From a checkpoint of a small transformer trained on Wikipedia: MLP 2048 squared ReLU, a smear gate.
Each number is 128 + 32 x the weight over its row's rms, rounded and kept within 0 to 255. Layers, rows and columns count from 0. The size above them is the row's rms in percent of the matrix's.

# layer 16 MLP up, 2048x256, rms 0.0793, rows 2021-2047, columns 0-127
size [100 108 100 100  98  97 102 109  88 110 105 104  97  98  99 104  97 115  99 111 103  96  95 101  98 100  99]
[[141  74 119 143 140 140 118 148 119 137  93 194  76 190 214 188 140 126 163 162 136 119 150  63 171 113 132 157 162  88  69 130 166  94 103 139 139 137 135  50 113  82  74 113 132 126 136  71  81 130 113  88 109 152 158 153 107 107 144 192 116 130 141 121 111 109 171 125  90 123 163 115 148  97 160 139 146 170 106 104 106 166 136 156 120 155  71 192 107 109  77 118 137 147  97 126  77 106 131  98 138 114 147 154 133 125 136 138 183  81 135  92 147 136 115 105 123  64 103 131 140 176  77 121 162 119 158 105]
 [147 165 130 184 148 124 120 131 113  79 136 132 171 113 199 107 152 106 155 121  87 108 100 132 167 108 159 144 138  90 146 139 175 104 133 132  39 139 203 113 120  94 154 152 172 151  92 192 110 138 143  76 161 113 118 133 101 124 127 102 134 145 105  72 168 149 158 151 127 255 212 164 145 156 149 122 110 130 136 121  69 116 151  95  52  81 110 110 130 131 138 137 100 112 132 122 108 101 140  83 161  64 126  85 132 172 104 190 159 178  63 166 168 139  97 144 140 123  55 215  92 108  79 158 118 101 129 157]
 [152 116 127 109  91 107 116  89 110 147  46  60 151  90 112 170 149 112  77 157 127 143 120 119 126  88 141 102 128 139 193 130 122  29  65  92 132 102 134 191 173 211 198 129 133 100  96 123 145 109 193 117 152 128 101 141 115 186 132 146  53 109 146 137 108 139  70 170 126 150 116 112 188 126 171 124 107 112 180 119 102 115 153 139 152 119  93 119 175  94  90 120  96 152 136 105  79 141 130  99  93 139 152 174 181 112  98 174 154  96 164 130 127 136 128 102 109 128 131  98  96 150 169  78  94 107 206 169]
 [157 177 114 154 158 154 154 105  79 164  90 133 171 154  83 107 178 114 100 115 118  94  80 119 157 107 150 119  99 115 108  73  79 154 153 119 121 124 131 134 153 153  86 113 199 131  94 136 148 155 105 136  86 163 122 146 106 137 143 100 130 116 144 158 150  83 104 174  68  96 129 158 101 132  97 153  70 137  74  78 134  92 135 111 118 106  97 117 129  59 141  83 110 138  86 177 134  99 159 116  41  77 143 176 121 187 116 146 148 136 144 136  82 132 106 141  99  74 128 156 104 123 156 160 151 113  91 179]
 [120 110 128 157 136 138 147 191 100  86 109 145 144 127  82 130 185 172 119 174 126 115 127  59 160 106 116 118 111 174 147 136 102  79 108 100 139 135 173 134 113 101 147 130  97 128 113 127 168 100 120  90 159 129 129  91 107 133 169 128 130 174  91 113  89 126 108 171  74 115 135 132 169 130 123 122  62  79 107 192  88  85 133 157 116  72 167 115 104 159  89 148 124 148 134 191 133  96 114 171 105 113 125 173  85 216 122 104 134  86 121 168 123  56 147 134 103 102 102 154 129 183 141  98 165 153 103 143]
 [123 162 102 205 150 119 150 173 137  60  99 115 192 139  91 131 157 121 127 139  96 101 118 111 108 142 144 128 164 108 136 140 172 178 147 131 110 127 156  91 165 147 108 148 126 186 111 111 139 112 160 121 157 145  99 146 126 137 114 139  52 182 111 185 107 125 162  82 111 144 129 141 121  63 159 149 171 163 122 121  89 117 172 141 105 162  76 110 109  59 171  88 140 120 125 131 125 120  68 126 144 169 152 158 115 107  86  67  99 138 119 128  74 159 129 184 163 119 116 166 146 118  75 117 104  93 124 130]
 [155 128 120 133 125 172 141 155 110 120  77 139 117 160 138 163 143 113 138  66 123 138  86  92 168 143 127 145  75  84 138 175 142 143 195 125 103 130 135  94 159 138 155  66  83 126 165  87 132  98 175 138 140 122 162 103 142 152 182 133  72  83 122 186 138 178 127 127  95 149 127  94 167 127 136 139 127  84  90 165 141 134 128 153 161 120 153 129 118 137 142 134 187 156 170 130 157 177  98 111 134 105 161 146 141  95 162 135 102  80 131 132  37  91  76 136 127 182 153 148 141 128 156 103 137  19 112 115]
 [145 139 170 100 170 170 152  81 119 132 109 128 112  98 166 131 134  60 103  66 142 114 132  44 125 100  84 123 136 129 102 153 184 134 110  70 178 117 156  58 182  77 165 152 194 143 127 137 123 123 132  83 116 177 108  94 145 100 160 102  96 151 103 117  75 111 191  88 107 124 197 126 121 130 146 143  47 142 106 150 133 120 187 143  63 101  93 127 167 110 122 111 150  67 117 178 150 122  91 149 118 127 163 142 150 150 125 152 171 111 162 108 121 107 107 169  45  88 104  99  98 187  93  48 104 123 120 116]
 [140 104 126 171  85 132 205 134 136 104 100 231 140 106 106 133 143 131 132 140 155 121  86 123 125  68 169 110 151 148  88 169 115 204 159  92  84 122 111 126  76 124 163 156  98 144 177 137 146  39 121 132 154 109 125 158  65 156  85 126 124  97 110 175 115 121 123  93 145 159 177 146 136  95 130 107 149 160 141 153 185 131  86  99 122 178  77 131 102 117 126 117 165 160  78 173  94 153 137 119 105 192 106 142 164 157 117 134 147  79 179 118  83  93 130 165 159 111  96 149 134 108 156  77 130 135 137  93]
 [169 185 138 110  85  44 127 118 110 122 109 155 166  84 117 124 153 128 105 127 102 130 123 147 172 103  98 151  78 151 144 155 136 185 132 152 206 143  91 118 123 171 100  30 119 150 135 103 146 153 138 174 172 160  86 111  91  91 136 112 158 105 136 156 123  86 120 108 165  86 112 108 138 117 115 127 116 141 104 111 148  89 206  49 167 148  61 139  78 139 106  57 106 132 130 106 131 121 132 119 122 172 125 110 112 111 135 170 119  97 103 149 160 153 147 110 105  99 106 149 210 139 132 121 145 104 139 166]
 [147 145 189 104 134 111  96 104  94  62 127 107 140 148  84 138 129 110 100 150 117  92 152 137  96 136 132 131 118  92 151 107 166 120 188  83 126 102 117 119 106 178 162  81 166 140 128 129 146  99 152 111  97 120 105 165 107 154 158 105 113 141 134 120  98  88 137 140 118 163 149  67 138 121 130 132 108 163 132  93 119 125 209 102 123 104 140  99 145  81  91 115 137 124 112 108 130 120 175  92 114 155  94 224  96 136 110 120 177  56 168 138 136 166 131 176  97 138 134 133 110 108 116  95 115 137 137  68]
 [116 175 128 134 101 166 193 170  89 130  87 166 109 108 169 103 157 105 197  96 125 118  72 122 109  89 122 174 114 120  86 107 171 131 142 112  97 127 228  87 156 127 126 163 120 124 155 208 121  73 108  86 134 159  89 116 135 171 115 123 105 180 129  96 158 127  70 157 124 112  98 180 190 107 122 131  53 136 141 140 129  37 132 119 132 114 176 154 116 155 106 144 135 149 111 113  68 146 140  71 141 133 147 127 160  60 125 141 126 117 108 174 128 169 118 166 124  86 164 136  98 182 161 124 116  91 167 163]
 [161 126 131 111 133  67 136 119  85  72 120 156  82  95 135  98 136 177 195 147 105 124 187  94 114 128 154 189  92 123  99  91  50 136 167  79 175 159 174 155 134 174 157 139  92 161 175 172 131  88 138  87 171 158 135 108 120  81 115 112 145 158 105 107  98 117 163 109 167 112  82  96 114 120 122 132 121 112 104 137 166 114 143 114 187 135 156 136  77 122 160 117 109 115 123 189 115 143 122 107 132  82 142 149  73 124 137 124 135 152 138 105 101 122 129 148 135 128 128 161 170 149 153 118 120 176 100 115]
 [123 109 145 168 114 172 137  80 117 135 165 156 175  96 147 108 152 143 136 132  92 103 169 154 109 101 155 130 114  92 104 189 215 124 154  79 120  87  87 131 148 187 178 157 112 133 182 112 138  56 154 102 141 163  82 152 128 147 144 154 109 134 126  77 127 159 124 143 130 126 136 179 173 124 112 140 175 152 155 180  96  66 107 150 124  75  82 128 196 143  56 121 104 130 162 143 141 122  97 138  20 105 133 148 176 161 122 113 143 146 157 182 116  82 129  95 174  75 115 152 141 139 154  56 121 143 144 100]
 [121 135  98 139 142 102 111 104 121 111 120  96 108 115  67 173 142 119 132 120 130 155 148 106  93 159 157 118 106 112 158 159 124 177  87  41 111 149  87  91 159 196 221 143 149 176  87 111 146 137 179 118 150 112 121 121 121 185 135  89  69 139  43  97 114 126 120 143 158  79  88  87 143 109  97  93 166 114  91 118 141 107 136 133 101 113 113 112 167  94  66 107 164 139  83 108 136 156 102 153 104 150 135 159 123 183 125 190 167 110 153  73 142 156 138 124 117 115 119 152 113 132  44 146 118 124 202 144]
 [118 120 156 160 138 139 173 138 134 173 122 141 161 106  96 129 163  90 160 165 133 123 106 101  77 153  82 106 123 140  55 185 125  95  54 130 187 149 153 136 211 152 128  88 186 133 112  82 125 128  82 143 112 100  73 122  70 127 152 120 111 186 124 139  91 135 151 118 178 132 122 161 130  90 138 109 101 116  58 134 108 142 169 105 196 116 144 144 134 146 101 114 119 122  56  74  91  86 116  79 166 145 145 130 121 125 132 176 148 152 150 100 104 101 146 147 152  90 106 144 136  84 126  98 160 172 183 121]
 [137  92 157 123 146 141 125 113  90  69 128 142 149 148  86 144 148 129 117 118 141  99  79 134 167 181 143 142 148 137 137 121 124 176 114  79 214 113  97 173 111  98 103 151 172 114 126 137  92 147 179 114 124 176 126 123 161 105 115 151 173 141 153 101 118 122 196 177 146 165 100 146 123  82 105 143 112 153 130 126 120  81 155 157  99 125 122 147 142 128 114 127 127 118 118 115  54  91  55 151 109 123 100 137 116 175  95 134 157  90 123 125 158 105  99 145 146 146 128  62 132 104 123  90 149 109 209 185]
 [149 160 147 188  89 113 146 170 158 142  72 124  93 103 137 107 164 128 159 135 111 102 110 135 113  83 103 110 148 101 126 145 139 143 107 132 160 115 129 150 133 156  69 138 119 158 122 155 157  92 117 101 170 174 104 124 107 142 163 147 133  84 138 138 103 120 106 154 102 147 110 153 152 132 106 102  97  69 140 114 117 183 201  99 181 127 122 148 115  91  84 101 117  98 108 117  97 171 142 116  98 150 145 180 140 101 150 128 161 110 156  79  97  67 117 104 153  91  95 144 161 113 105 131 135  56 145  89]
 [149 140 144 170 107  90 156 140  95  97 105 134 216 143 135 113 111 123 102 138  90 119  98 132 131 148 112  49  45 158 128 153 100 121 191 109 104 105  98 133 184  88 127 131 112 149 117 134 158  88 134 164 115 138 136 150 129 155 134 130 123 135  85  83 131 190 122 171 164 155 146 133 130 117 147 148 136 133 121 115 121 157 111 100 174 145  63 150 103  95 171 157  94 117  57 134 123 141 188 128 114 134  95 140 122 181 136 145 138  88 181  85 142 117 163  68 155 150 120 108 155 120 144 162 102 122  96  79]
 [142 104 127 141 127 126 114 172  74 136 136 135 104 120 137  90 168 108 117 148 101  73 140 113 101  33 176 127 146  98 150 164 101 140 150  66 175  88 144 143 142 134 112 165  84 119  62 172 174 136 158 122  97 200 154  79 100 123 129 149 119 145  91 143 140 122 132 122 120 175 107 152 133 133  91 179  63 123 154 154  65 103 119  71 126  93 118 141  97  83  93 115 154 172 167 122 109 122 159 145  48 117 114 187 103 175 104 104 111 146 103 155 136 134 184 146 138 148 119 125  98  86 206 107 113  96 115  93]
 [132 162 110  87 120 140 132 134 127 138  98 160  99  90 162  84 141 144  83  90 108  84 117 134 176 108 108 157  85 143 119 170 134 189 144 157 137 103 108  94 161 173 118 148 155 120 135 160 147  70 136 149 119 182  85 111 149 138 126 110 178 142 147 150 186 116 101 163 110  98 134 157 213  88 121 181 143  97 143  63 123 109 129  86  72  90 108  83 179 123 122 127 146 130  97 106 107 148 143  76 124 162  75 191  91 116  98 123 112 115 212  71 122  77 142 154 178 132 154  84 146 132 154 148 132  77  86 120]
 [136 142 155 175 152  93 140 138 125  98 154 208 189  70 167 125 161  52 135 165 119 147 158 128 139 146 156  78 135 117 112 215 167 146 164 102 115 104 127  78 123 156 137 160 108 183 107 124 155 104 178 135 187 135 176  88 163 101 125  16 120 110 128  97 125 139  58 166 111 128 187 106  85 102 143 126  98 137 151 148 170  43 137 153  88 118 125 152 111 152 108 113 119 143 116 114 143 116 162  95 100 116  99 194 167 155 123 109 127 141 143 123 117 145  53  82 154 130 144 114 112 139 157 122  57 152 124 118]
 [138 148 133  92 156 152  79 166 107 138 160 119  99  92 141  97 118 109 104 100 129 118 147 142 124  88 140 116  82 123 138 116 136 156 138  71 119 122 115 146  89 160 110 101 195 140 113  80 126  72 133 187 161  82 107 161 117 121 145 110 115  72 159 138  81 127 125 135 122 127 141 147 129  68 150 152 118 108 156 168 200 102 128 164 102 132 113 138 151  79  73 123 186 120 144 116 106  64  99 139 147 171  85  98 128  93 125  74 160 174 126  80 172 104 117 141  67 104 120  80 142 105 101 134 193 135 139 118]
 [142 103 160 181 153 161  97 175 163 161 192 142 151  54 110 127 126 127 129  65 139 143  69 129 109 126 143  65 134  94 138 140 200 162 142 114 128 136 106 136 163 163 123  92 162 138 111 120 159 103  88 150 127 172  91 137 103  92 171  98 165  63 126 133 115  88 158 111 120  44 109  85 165 137 108 137 115 129  89 149 131 155 108 146 154 103  33 145  93  74 146  60 153 134 103  93 133 100 121 158 150 148  95 173 142 190 131 157 137 156 116  89  75  92 117 125  87 117 163 137 108 130 134  93 131 131 165 133]
 [145 131 126 200 132 106 139 157 113 107 148 143 162 120 143 116 145 111 154  99 113  23 118  86 140  68  94 102 130 115  72 135 137 157  94 118 194 143  83 125 113 135 124 163 155 145 155 127 220 138 163 174  77  89 148 138  94 130 151 133 112  81  91 108 128 116 129 139 160  72 145  45 191 124 146 178 123 105 132 101 120 106 108 146 105 116 129 130 140 163  62 189 158 162 143 144 110 141 179  72 132 136 101 173 163 115  43  82 134  96 155 105 132 177 131 162 127 120  78  55 163 122 151 105  90 165 166 156]
 [127  84 143 142  73 135 116  96  25 130 124 120 121 128 102 143 161 158 152  69 129 148 112 106 167  79 193  93 136  78 152 165 145 131 147  68 167 105  92 118 147 152 131 116 149 170 100 161  93 104 112 146 145 132 100 106 113 147 121 130  81 123 120  70 154  87 103 138 110 132 179 175 112 123 142 134  91  99 122  83 105 150 161 152 119 134 122 120 159 146 149 162  90 166 150 121 179 148 160  59 131 173 138  89 150 108 129  93 136  98 134 169  99 143  51 140 167 117  69  99 143 112 136  99 130  83  99 107]
 [156 132 115 182 171 127 105 141 139 101 169  83 157 112 184 143 148 135 181 149 128 138 162  84 114  74 195 152 150 104  91 108 151 131 127  74 117 129 147  93 169 115 114 129 157 139 102 141 167 117 115  97 161 156 133 103 131  83 117 155 132 155 121  86  76  97 142 216 180 138  97  84 155  91 118 156 119  90 133 127 128 124 132 160  64 153 145 191 132 113 115 159 130 112 136 179  78  99  98  62  72 182 131 236 121  85  93 195 116 142 173  92 153 181 154 112 130 124 106 169 122  99 114 153 166  83 123 106]]
# layer 16 MLP down (transposed), 2048x256, rms 0.0689, rows 2021-2047, columns 0-127
size [102 111 100 106  96 101 100 108  86 119 100 113  98 101  93 104  96 120  97 111 102 108  86  97  96 105  98]
[[132 142 112 144 154 104  73 119  84 120 158 135 154 156  98  71  58 142 135  94  99 162  81 129 132 151 107 120 119 101  79 149  70 154 193 122 149 199 140 115 146 132 198 138  93 113 148 117 146 163 113 136 165  62 128  88 109 124 132 116  64 174 102 121 145 210 147 159 145 224  77 130  73 100 127  76  47 190 154 125 136 126 115 117 180  92 124 126 179  94 101 157 120 111 199 155 144 168 200 200 111  68 116 162  82 132 124 183 135 135 145 188 120  77 147  95 164 166 102 113 143 135 126 103 145 129 126  72]
 [173 101 154 113  95 117 100  74 177 106 104 151 110 104  75 108 251 176 103 129 124 192 193  54 118 135 120 139 114  48 112 105 121 164  97 119 135 137  49 124 157 143 131  95 180 108 161 168 143 148 104  98 126  92 165 143  94 131 129 128 135  95 126 134 180 138 104 118 129 111 100 143  91 116 180 161 164  92 224 178 140 136 113  99 179  87 138 100  92 129 117  79 139 154  94 100 164 141 110 178  88  97 109 119 148 135 119 148 124 147 114 142 146 140 114 148 133 139  73 105 148 151 150  69 170 112 174 146]
 [209 104 162 174 115 153 156 188 128 159 178  89  91 136 128 100 161  82 170 123 183 148 161 113 101 161 162 125 101 147 110 185 134 137 131 160 104  72 192 109 169 150 145  70 134 133 159  94  57  80 128  73 153  82 109  97 171 116  97 183  94 116 138 104 146  82 172 103 114 139 168 116  97 116 155  65 171 114  98 132 160 147 133 148 106 121 118 199 140 154 137 107 145 141 162 142 153 141  97 126 159 158 109  92 119 194 148 120  99 139 145  75  96 115 108  88 126  65 105 116 104 114 108 102 178 127 143 144]
 [ 86 162 105 109 165 152 150 141 174 118 133 145 149 154 125  44 108 132 123 134 140 166 146  88 203 160 138 127 104 123 149 118 130 128 183 174 113  76  69 128 132 108 120 127 117 147 118  94 142 168 133 144 170 142 101 122  82 144 109 109 136 134 151 133  58 115  65 138 113 143 124 172 106 136 156 143 145 172 141 111  83 188 154 105 141 129 127  91  77  88 157 161 164 123 154 152 106 147 109 156 121 183 153 146 139 117  77 144 160 104 153 148 147 180 159 105 133 117 163 150 153  96 103 173 133 118 151 105]
 [138  47 141 118 116 120 104  85  90 111  88 165 168 152 180 155 129 120 150 152 145 121 152 146 124  91 144 154 118 109 147  95 168 137 128  85 112 121  95 152 180 158 144 148 212  99 141 145 133  99 116  99  68 107  64 124 133 100 101 108 175 188 100 123 122 162 159 197 151 121 121 100 144 148 117 105 137 132 110 153 132 123 116  94 172  57  67  86 142 101 163 170  93 106 120  74 124 104  91 140 151  86 180 134 132 125 149 152 158 103  91  94 102  86 148 142 141 128 164 108 119 108 111 174  61 132 153 152]
 [113 128 111  99 112 133 141 156 191  78 122 165 125 118 126 171 146  77 118 144 119 206 133 197  88 160 187  84 163  59 168 149 115 120 105  96 118 192 111 177 165 123 151  84 146 172 151 153  53 142 178 123 156  89  70 170 197 108 121 144  94 114 166 100  94 123 107  93 132  97 157 168 141 136 130  98 199 167 136 125  79 127  76 155 145 146 119 141 143 100 149 128 116 136 131 126 131 135  78 103 146  99 114  94 173 132 165 195 127 196 150 208 126 128 132  58  77 181 114 119 120 116 127 116 114  95 130 152]
 [140 178 136 159  85 143 105 174 174  89 124  66 141 113 138 141 198 101 129 164 117  94  95 172  59 109  83 132 110  85 125 127 162 111 197 105 136 112 139 141 126  74 118  86 151 141  76 109 161 138 115  97 144  86  78 109 114  49 182  93 192 129 145  57  92  98 108 114 137  99 110 142 128  88 128 107 129  79 151  93 119 159 115 114  36 135 101 155  70 151 166  82 114  55 201 131  97 124  86 126 145 124 129  76 202  69  85 110 108 139 151  95 192 184 166 126 147 188 154 138 157 118 134 105  95 184  79 163]
 [114  77 128 100 147 119 172 113 145 146 146 109 166 149  93 159  28  94  94 111 143  98 141  75 113 133  85 152 185  76  65 146 168 124 111 112  84 141 113 125 141 133 161 140 145 146 129 128 146 107 181  81 170 204  82 113 220  65 137  61 153 139 122  97 108  97 136 165 101 113 139 111  99 129 103  99 144 165 117 123 138 101 134 144 134  83 108 107 162 132 156 129  80 102 148 133 157 146 104 113 133  99 115  92  83 104 162 169  79  93 157 113 158 165 118 153 121 112 152  81 125 194 116 126 131 120 121 134]
 [173 189 140  93 142 131 112 119 133  88 139 134 100 151 153 116 146 126 139 131 153 176 103 111 114 140 130 148 162 166 116 124  79 133 109 107 126 137 142  99 126 119 139 160 155 174 118 143 241 122 139  99  96 136 123 161 178 115 100  93 137 151 151 173 154 133 165 134 112  36 160 106 106 133 114   0 192 123 133 106 162 157  83 107 138 107 197  41 173 142  96 209 136  88 137 124 153 156 155  45 153  58 128 146 100  98 114 146 147 136 146 149 136 108  77 121  95 103 167 158 109 128 118 132 110 156 112  87]
 [140 211 116 150 126 144  83 121  81 138 125  96 123 112 120 153 163 105 124 133 109  92 142  74 194 154 166 174 180  87  78 122 109  88 138 149 164 133 166  42 153 178  81  73 157 142 120  74 110  96 116 116 118 115 124 142 140 104 142 152 151  99  86 130 199 165  85  88 168 113 129 122 119  88  93 198 127 146  95 154 135 151  84 103 202 103  89 157  93 116 114  88 167 147 158 165 149 134 146 147  87 180 152 123 103 125 149 123 127 116 189 138 137 115 101 115 146 119 175  58 121 118 106 123 155 109 137  94]
 [ 92 121  97 116 121 129 210 125 124 115 203 114 129 103 152 142 142 155 131  87 116 130 111 175 208 157 104 118 132 112 136  72 148  74 124  76 112 167 134 147 124 170 110 108 101 139 118 188 137 142 116 156 131 139  63 152 114 151 101 115  99 155 113 128 105 122 117 139 143 125 137 122 127 181 181 111 145 128 142 130  79 132 153 102 122 119 171 147 141 158 147  87 126 119  87  79  99 158 186 132  85 182 126 134 169 146 164 154 118 164 114 123 146 148 155 153  71 110 169  95 147 174 164 115 136 131 172 131]
 [118 106 142  65  75  97 142 109 106 120 134 140 100 129  93 102 140 180 106  87  83 158  73 124 192 185  84 163 102 171 111  83 122  96  87 109 131 154  56 173  91 108  85 151 121 100 123 152 151 186 125 126 160 159 129 200 140 174 177 106 106 127  92 163  96 109  97 133 101 131 113 140 111 140 115 135 129 130  67  78 185 133 118 164  89 155 130 181 160 156 153 115 132 178 145 103 129 165 180 120 157 117 114 124 108 131 124 146 147  97 150 144 202 202 153  86 126 147 105  95 122 113 143 121 154 198 102 133]
 [159  63 145 142 114 150  89 202 156 185 139  85 154 114 116 159  91 133 125 151 152 101 183  47   7 107 103 123 108 129 106 121 135  91 113 140 164 156 155 112 152  95 159 103 109 139  80 144 137 114 124  92  78 139  91 127 117 125 164 141 124  93 139 150 143  82  71 135  99 111 141 141 123 138 113 116 136 123 111 106 106 153 111 110 113 166 164 126 169  79 134 125 147  99 153 157 119 134 108 137 195 142 160 156 166 130 161  80 163 197 141 159 155 170 139 187 160 157 177  92 180 130 137 247  51 103 140  97]
 [170 197 172  99  94 163  71 154 118  96  97 125  87 196  88  95 194  91 122 158 117 162 116 126  95 154 118 151 145 156  87 104  82 170 161 126  91  81 121 120  88 128  90 152  28 129  90 153 111 125  84  42  91 125 124 171  94 178 159 156 147 162 121  85 188 108 115 114 160 134 159 121  56  96  99 102 105 148 130 127 152 149 155 105 119 163 116  65 131 117 190  94 122 164 174 147 141 134 170 103 146 113  77 130  77 145 177 108 113  95  68 152 172 137 157 119  98  79  84 126 147 121 153 179  99 122 166 136]
 [133 131 140 127  90 106 143 144 147 129 137 172 110 137 104 125 155 120  96  77  65 183  76 130 139 141 108 107  91  89 126  99  77 146  75  99 118 149 167  45 145  78 187 131 200 105 142  87 108 114  49  80 128 173 196 150 158  80 118 153 155 129  93 155 133 159 141 102 175 164  87 109 181 127 158 115 111 125 110 118 169 133 181  93 117 143  77 103 134 141 123 137 123 148 114 125 140 149 120  85 112 129 178  94 118 123 132  96 193 102  94 173 107 116 158  59  88 164  73 126 124 188 120 108  81 139 121 167]
 [129 133 136 134 175  82 114 120 124 137  95 169 170 111 131  95  99 110  83 208 105 159 124 106 147 135 193 153 151 115 119 143 111 133 132 168 115 146 164 137 116  75 131 144  97 110 147 166 134 150 125  57 114 111 186  98 137 135  94 149 118 164 105 140 162 163 141 126 112 130 195 125 148 119 155 109  90  98 126 100 118 175  96 165 190 121  99 197 176 122 145 143  56 145 122  61 119 127 191 141 135  87 161 202 154 101 135 118 170 128 145 129 106 148 170  75 136 161  75 114 134  72  97 197 152 105 195 103]
 [149 133  96 182 156 170 134 155 166 142 121 149 139 157 149 136  60  98 131 104 164 115 167  66  69 101  95 105 148 128 159 177 139 142  64 170 180 124 135  86 111 117  93 128 149 121 154  81 140 162 144  91 143 124 118 143  94 142  92 125 167 160  78 144 130 113 101  98 162 116 149  92 156 130 181  97 165 140 119  55 100 147 127 143 182 146  83 189 112 203 134 118 136 106  98 100 134 126 164  95 166 121 117 213 127 135 174 111  99 184 142 117 139 153  83  87 123 101 133 194 101 160  85 115 139 161  49 130]
 [116 115  95  40 102 104 110 141 115 162  82 113 114 122 123 145 182 176 130 156  67 173 143 201 165 171 102 103  46  40 125 104  62 143 139 156 130  86 181 131 105 154 122 105 157 168 145 125  23  96 137  99 119 146 138 134 134 169 131 137 126 196 182 164 114 133 156 142 125 140 101 169 137 113 124 172 123 100 120 112 117  88 155 127 149 122  92 119 122  99 103 139 180  93 143 137 127 137  86 121  96 115 180 115 116  86 112 149  93 153  81 165 134 102 105 127 105 108 105 164 123 105 162 132 115  76 169 142]
 [165  97 152  87 141 144  86  88 170 123 129 155 112 150  97 124 141 136 154 124 136 177 144 162 147 114  74 106 101  96  97 149 185 153 162 136 167 139 166 169 148 119 184 105  81 130 161 145 117 122  66 123 104 162 193 114 212  82 208 187 158 117 154 107 153 154  50  67 142  57  67 114 116  96  89 131 120 132 141  96  92 136 118  93 140 141  53 190 165 168 154 146 142 145 165 125  53  59 127 173  95 132 100 124 104 115  97 123 120 187 143 117  72 131 109 196 134 102 106 125 161 107  76 128 119 112 147 120]
 [ 95 144 130 111 189 117 168  83 124 109  82 142 133 141 158  97 122 131  91 127 153 116 191 156 114 174 127 115 176 146 104 153 121 128 128 123 175 105  86 162 116 130 130 131 171 116 154 172 192 115 122 159 112 194 181 122 152 170 156 127 132 126 196 106  82 160 109 189 114 159 168 106  90 156 141 107 117 119 152 139 103 165 105 162 117 144  98  91 180 205 136 106  75  70 155 147  79  53 136 128 137  63 166  66 141  92 156 152 128  96 136 141 116 135  71  93 164 177 112 101 211  83 110 100 109 157 111 101]
 [174 142 156 162 115 137 144 143 154  71 101 141 149 143 115  93 144 159 200 138 159 157  83 132  79 110 150 121 110  43  93 134 138 123 122 122 133 159 116 162  79  65 117 148 130 138 131 143 116 152 113 178  85  89 159 119  84 132  85 113 118 126 120 174 148 177 154 125 196 144  95 124 120 145 118 143 132 103 177 159 156 151 145 155 195 123 111  67 157 166 113 116  83 152 198 205 169 190 131 104 105 128 134 129 113 163 104 103 109 113  86 175  49 147 135 108 145 162 114 100 129 167 161 115 120 108 120 148]
 [152 109  64 106 139  95 141 195 108 120  94 125 108 181 160 118  92 164 136 129 223 171 142  92 100  83 127 166  88 132 153 122 116 201  73 220 130 175 113 112  93 147 137  75  94 102 105 152 155 137 113 134 102 164 128 135 111 105  73 170 173 154 148 107 153 120 145 148 173 144 106 152 160 177 107  46 155 118 170 158  70 178 132 106 163  91 109  98 173 131 116 176 132 121  94 154 182 125 100 144 123 146 123  93 127 130  98 118 101 146 106  80 149  81 162 138  94 135 200 138 148 106 175  99 165 110 130 140]
 [133  52 115 109 142 172 106 100 208 103 114 131 135 113  94 168 124 151 174 136 106 113 152 100 152 143 116 150 143 117  99  68  94 120 124 116 113  88 142 160 153  73 202 143 135 103 117 156 177 117  90 125 132 159 153 178 127 158  92 100  84 162 162 141 128 116 118 152 203 113 135 170 104  71 120 150 133 132 126  58  81  53 172 145  84 102 173 124 116  99 123 158 128 183 139  70 123 106 100 160  92 117 141 142  99  96 173 186 156 136 128 156 139 127 150 138 143 120 120 132 132  84 164 188 120 105  98  34]
 [107  92 105  80 154 224 136  70  91 174 154 156  92 105  76 150 128 138 143 134 127 106 154 176  95 168 184 117  83 105 157 129 123  99  80 154 143 180 170 127 160  79 165 144  88 137 111 131 137 122 133 166  99 107 127 163 108 109  62 125  99 116  90  95  89 127  38 192 118 130 125 114 145 112 141 129 131 158 130 139 131 136  94 123 110 122 142 111  96 101 120 148 183 163  72 178 102 139 104 114 103 165 123  96 143 128 102  96 162 150 102  86 113 134 154 112 151 142 149 143  90 127 126 111 113  97 145  94]
 [150 111 131 123  99 125 145 143 139 189  48 174 150 105 151 155 167 117 126 171 121 190  85  99 144  93 133  66  73 204 150 116 136  82 141 206 169 156 154 136 141 100 175 104 197 165  84 119 148 143 170  61 145  89 145 149 102 137 184 136 121 160 132 185 184 174  67 135 110 130 130 124 151 137 129 175 156 157  77 127  94  82 148 126 130 106 122 118 105  84 131  71  72 113  91 123 128 125 146 153 184 135 210 137 160 115 125 118 177 164 119 113 125 137 101 123 150 155 102  88 105 156 162 102 139  81 117 110]
 [145 177 162  97  68 130 188  91  94 130  90 161 117  66 181 126 210 151 132 131 152 101 102  96 171  79 140 130 149 109 137 115 119 135 137  64 137 110  89 142 105 100 144 124 145 160 190 149 155  96 140 109 171 137 155 134 127 132 165  99 116 107 207 121 203 119 170 155 101  57 131 117 133 122 108 176 148 108 159 116  87  98  69 134 173 157 110 126 153  86 108 108 153 114 130 130 135 187  91 106  92  92 130  86  55 138 149 186 181 148 110 200  95  80  80 159 143  97  69 135 169 142 146 151  89 111 149  97]
 [151 145 220 137 113 137  53 124 128 122 161  86  86 161  93  66  80 118 137 144 120 147  75 105 111 108  76 166 146 147  93 121 115 129 138 190 118 140 130 143 162 138 150  82 186 142 114 113  40  83 133  65  87 141 138 134 204 104 148 188 160 170 128 132  99 138  97 141 111  79 110  92 150 138 130 177  92 163 147 159 168 134 114 167  83 133 103 139  94  79  70 146 115  94 120  90 165 163 183 135 126 157 141 131 116 141 134 114 134 145 153 131 120 108 137 116 113 141 114 142 113 208  83 140 162 106 135 120]]